config = dict(
    n_layer=17,
    d_model=192,
    n_head=6,
    n_kv_head=2,
    head_dim=32,
    d_mlp=256,
    vocab_size=2048,
    activation='swiglu',
    norm='rmsnorm',
    norm_place='pre',
    norm_eps=1e-05,
    positions='rope',
    rope_base=100000.0,
    rope_fraction=1.0,
    qk_norm=False,
    attn_scale=0.177,
    bias='none',
    tie_embeddings=False,
    parallel_block=False,
    init='normal',
    init_std_qkv=0.015,
    init_std_o=0.0,
    init_std_up=0.015,
    init_std_down=0.0,
    optimizer='soap_variant',
    lr=0.00542,
    lr_mult_qkv=0.7,
    beta1=0.95,
    beta2=0.99,
    lr_head=0.00809,
    warmup_steps=200,
    schedule='wsd',
    decay_fraction=0.747,
    decay_shape='linear',
    final_lr_fraction=0.0,
    batch_tokens=[32768, 65536, 131072],
    seq_len=768,
    doc_mask=True,
    train_tokens=241900000,
    steps=3707,
    dataset='wikipedia_en',
)
Each number is 500 + 25 x the weight over its row's rms, rounded and kept within 0 to 999. Layers, rows and columns count from 0. Numbers have three digits each. The size before them is the row's rms in percent of the matrix's.

# layer 11 MLP down (transposed), 256x192, rms 0.249, rows 93-97, columns 0-191
092:527512480507531499477457543473523457505487499499501441530444526548503484497524503492486518477517473524506506498498472462537520486529498456516525500487485507512491531491496469478526509519510538518511512490513496505511519458524497524492514457451476533495472496550524498523515500516505486551474478507540534513505530526500508470557508480473481468531513502502473526505497495471507507465496525518519497477463530525510504508508488509513477472490482524513523452557485466535485465446474474513511426537519512523554476498504527503526450503528478472519471502526490493501468479506506512444
107:443518510481537481468515515492517497520514507491486552554486509496510512530489486496469517495506506479496477526500485532488496504557487478489517527513493474472494505501495528469469505517498502476542487518481513446506493502494468508514535466526501507465547444475521439551469512482501461509503488513445472490522475506484474475524519484548460511527503534451523497524500477470497514488462479492488474499496558486524485483563495551465476497495498553480475476486454516501510522506509535499504476462469501535496520472519494506521512460511509512522530484536511516512493573498498501482
098:519563482510468517472484466476509511532544471466434471477514512523521475509503478508479538502506486501484503526499502510508466508488533454477527473465507504489478511511492546487505490517533524503504481492463488531483481501472536488521490518516506527481483496537547518551532472508489505445549435517461540482535512468460520539493520474514483506502509510490493486511503451511442497512514502490493527491492511480529495462524521465493459524507503525510560471473470477467532509524537466473523511454509505492468498509499510547523503465483496489477532489510499548504466499493495493531
106:492469481494549466521495504507480518509465508517467498486495492473531493521538448533522483496565497490509506460521490501545473506471522472496518477496456498505449474485442494549494513506536506520510501487505482507519495483464474529498542495535533513479487493466522493493527552504557484489432483517479486500506479490511528502498574503477501545522496495480508504531505521479499492509546499543537530506519490531491460532466489464477529540502480484489502499504537538479439480478539516497529488491526504477495463498532501522487504499505479516474489458484506464479549484527498494508
104:523524493557492492506520532502489492511505476439483506475484498539526501511481534466487504473483477501497486511540509490521480495458524521467466519518507471440486480505477533497451495424470504456469463517461482466513481505515477521524508492492500532521522480514489497485473482486515485522508490554472551486573515530519510477509519541502536485468521469517531504540467491517488510489487527509490504543491536520466471493502498505499536476508495542481496507488502511500491475490520506482524489530456451559521491520517485427538500527481507495492482538514499488479479480498510502543
# layer 11 MLP gate, 256x192, rms 0.248, rows 94-98, columns 0-191
097:481508502524457510534437462465467481537535521434499494496534492501491447442491510541496532491547500499501514497491512504560471500466503529543511504500517438460488517498467508504443512502541533577521493516508537473581505493478485475497512479505477501522501489510533486482511468490481542506486509504521504492521487495495467521473462492480501523545501468529513516501490512498521537515491506483475544504496510489513483517488497445498482503520448481490511494506506528504485505492515508497484500469539498477481503472478456508512496486522516507488465470502487486496514485499517482568
101:542504454510536465489489468495469477498515535503488534495454481473510509548509475475509463503492473510523491498486519498491524491498523523499513529487489487493549498525474487497518467446532490549506523458516479472460507483507538512480492519458475516485493499549507482457481504486514510498484519443504480483491510485563526481485513491501480504486516495555492531458520542468506452491506514479475525470525506469504475509491485515495506545488518521498453517510458530523493507452466466491520525531461489508470531494502506508508494485479448516540440492498489442471489556503523512473
107:480557541538519507506554493511473510485491465509502485507524480495499508524454540484498475476514529520524441495508517499516492464511554501529497530487503539496487497476525497487501498485505445530538492473515495521459500504496544477476476520533522502514497489496449493474502462494510464512535507504541519524480491495490488509501483507477468550451476464479521465523462480513538515510475515535515484533514532439495530487523526543504480488485502506496519446459547498467527518479505507462520501556476510489478541509525526544464521498500546492503495487508511479525481511466540503483
097:470488485524529508510485502513507482484532490546528516522478492492495520466463522523542506541518497498509465507479455528523471480483490471486504516509475474474525452484453504528517520571500496518483481490493465512500488473490505482477505510509501536508436501537527504458491561513510483477513507513487472485467516486482452492481467474503502501449497475466459468504515517524505532537542515473529496476521469515457480479464556553552505480502493530480489534492506526510506468500492497514501500483472542470500545451462481513511546518488485503520458511529491513525517504450510492497
118:490472531535485465502493497518435502539491479484521520480512523499518464518504508497507508518444519508520512467490526537463462526508450485488488506454499508564452474504518488497487481529515562512494504497488514476477487492484512528493495497464537505498521480441472515524519515516522513492520490516498525460524454510549488464473486510490463483498547468485453533520469489465484480523512534515489451472475498464481484467503546511500504501477509518533502506532477474455547526541494510508519479506506482516505514481524514456506472500502503477517432511496488460504507481471498530541
# layer 11 MLP up, 256x192, rms 0.256, rows 94-98, columns 0-191
107:548510503481501466512466465512502472482517490519502528523499471483520503479512486502536511490480478463504533465508485506529498476554495452494513477491540497472475506491542525524519485524478484488497491489461520509475517531525472504493491485514540490506514499469509480503502521479496486497525471523513552511463523515510508499484526504486489535496485516495469492514474504525525436498440508483505483504537514458555513468515465521528496474491502559488516512512505524486501425532535505514455483507498492510461463465484530497490515472519468575532514481539480525514459531442509556492
099:504507537487504512507513484554466527528487484469494522531523525547479519476489521518514496506488516519502561527537542499522500509526509489514497514532513474494496494491510506498510456548524520462490472536461496457498496466533496471518462485510451514501529504478486516533546464506471492511444514502527525528515543524470495539504516512494516504507476523463503542530496501516494546514492485483524493527516467477485479533485506473500514453548493494483565476453468476536485535508513493537489483478526496526469499512513488496476557470478492519459509508517514536535508471479452482540
105:499487490499506525534529508515506515504499513491460468511529486531495467462469520522546523503496485507447511528509556510517492497533472504524500483496506547510543490525470511487490541541450497501492503481525540581520535492490529518471487482498495553532470522512489511491519541471524509494499488504492491475482497505492499517504531447499520517471530484463540526450510500480499462541490493518449502481505534478530519493458463479514455484507486531507513497487522507517497503563446544500461486499464525484496446478490500504521511483521457499510499495469436491505485517493486514470
105:504505485498541503522516474457466501487480538473503474463514510544494478493512504465512533480481467521473535552495509467481509480505514488488464490453494530470487499497502545456498449520460509512461472528509506500463486538524499492491516492489491494528511483526498474495505491497489480510479487481545501521486485512515507497492514526502522475483516533531538484483502491475490537520536485545511490503541503507495480438489439488477562545508511487479489544546481500502481515501546453447492477492532470530483477533523467512481489502533511483506582529486497479485541476523475479477
110:521501471480488490465529451515553541513489484507501489519509495534535510522463476493478517479495474501482539484500514472472523472506523492535531524525509486481512534518518476500497487497499435514508519469511479481496472522515464456528522522482497503494453514511493446453500488501528450527537503508532501532518504506491490507516467482546548513503515500492547497480509491507554551563474488531492494542489515555510487547519496506496505484509490524513515464486497509491499556475485484477548502512473482513506502479509510493456466507526504490470531500516513490440547474517554493538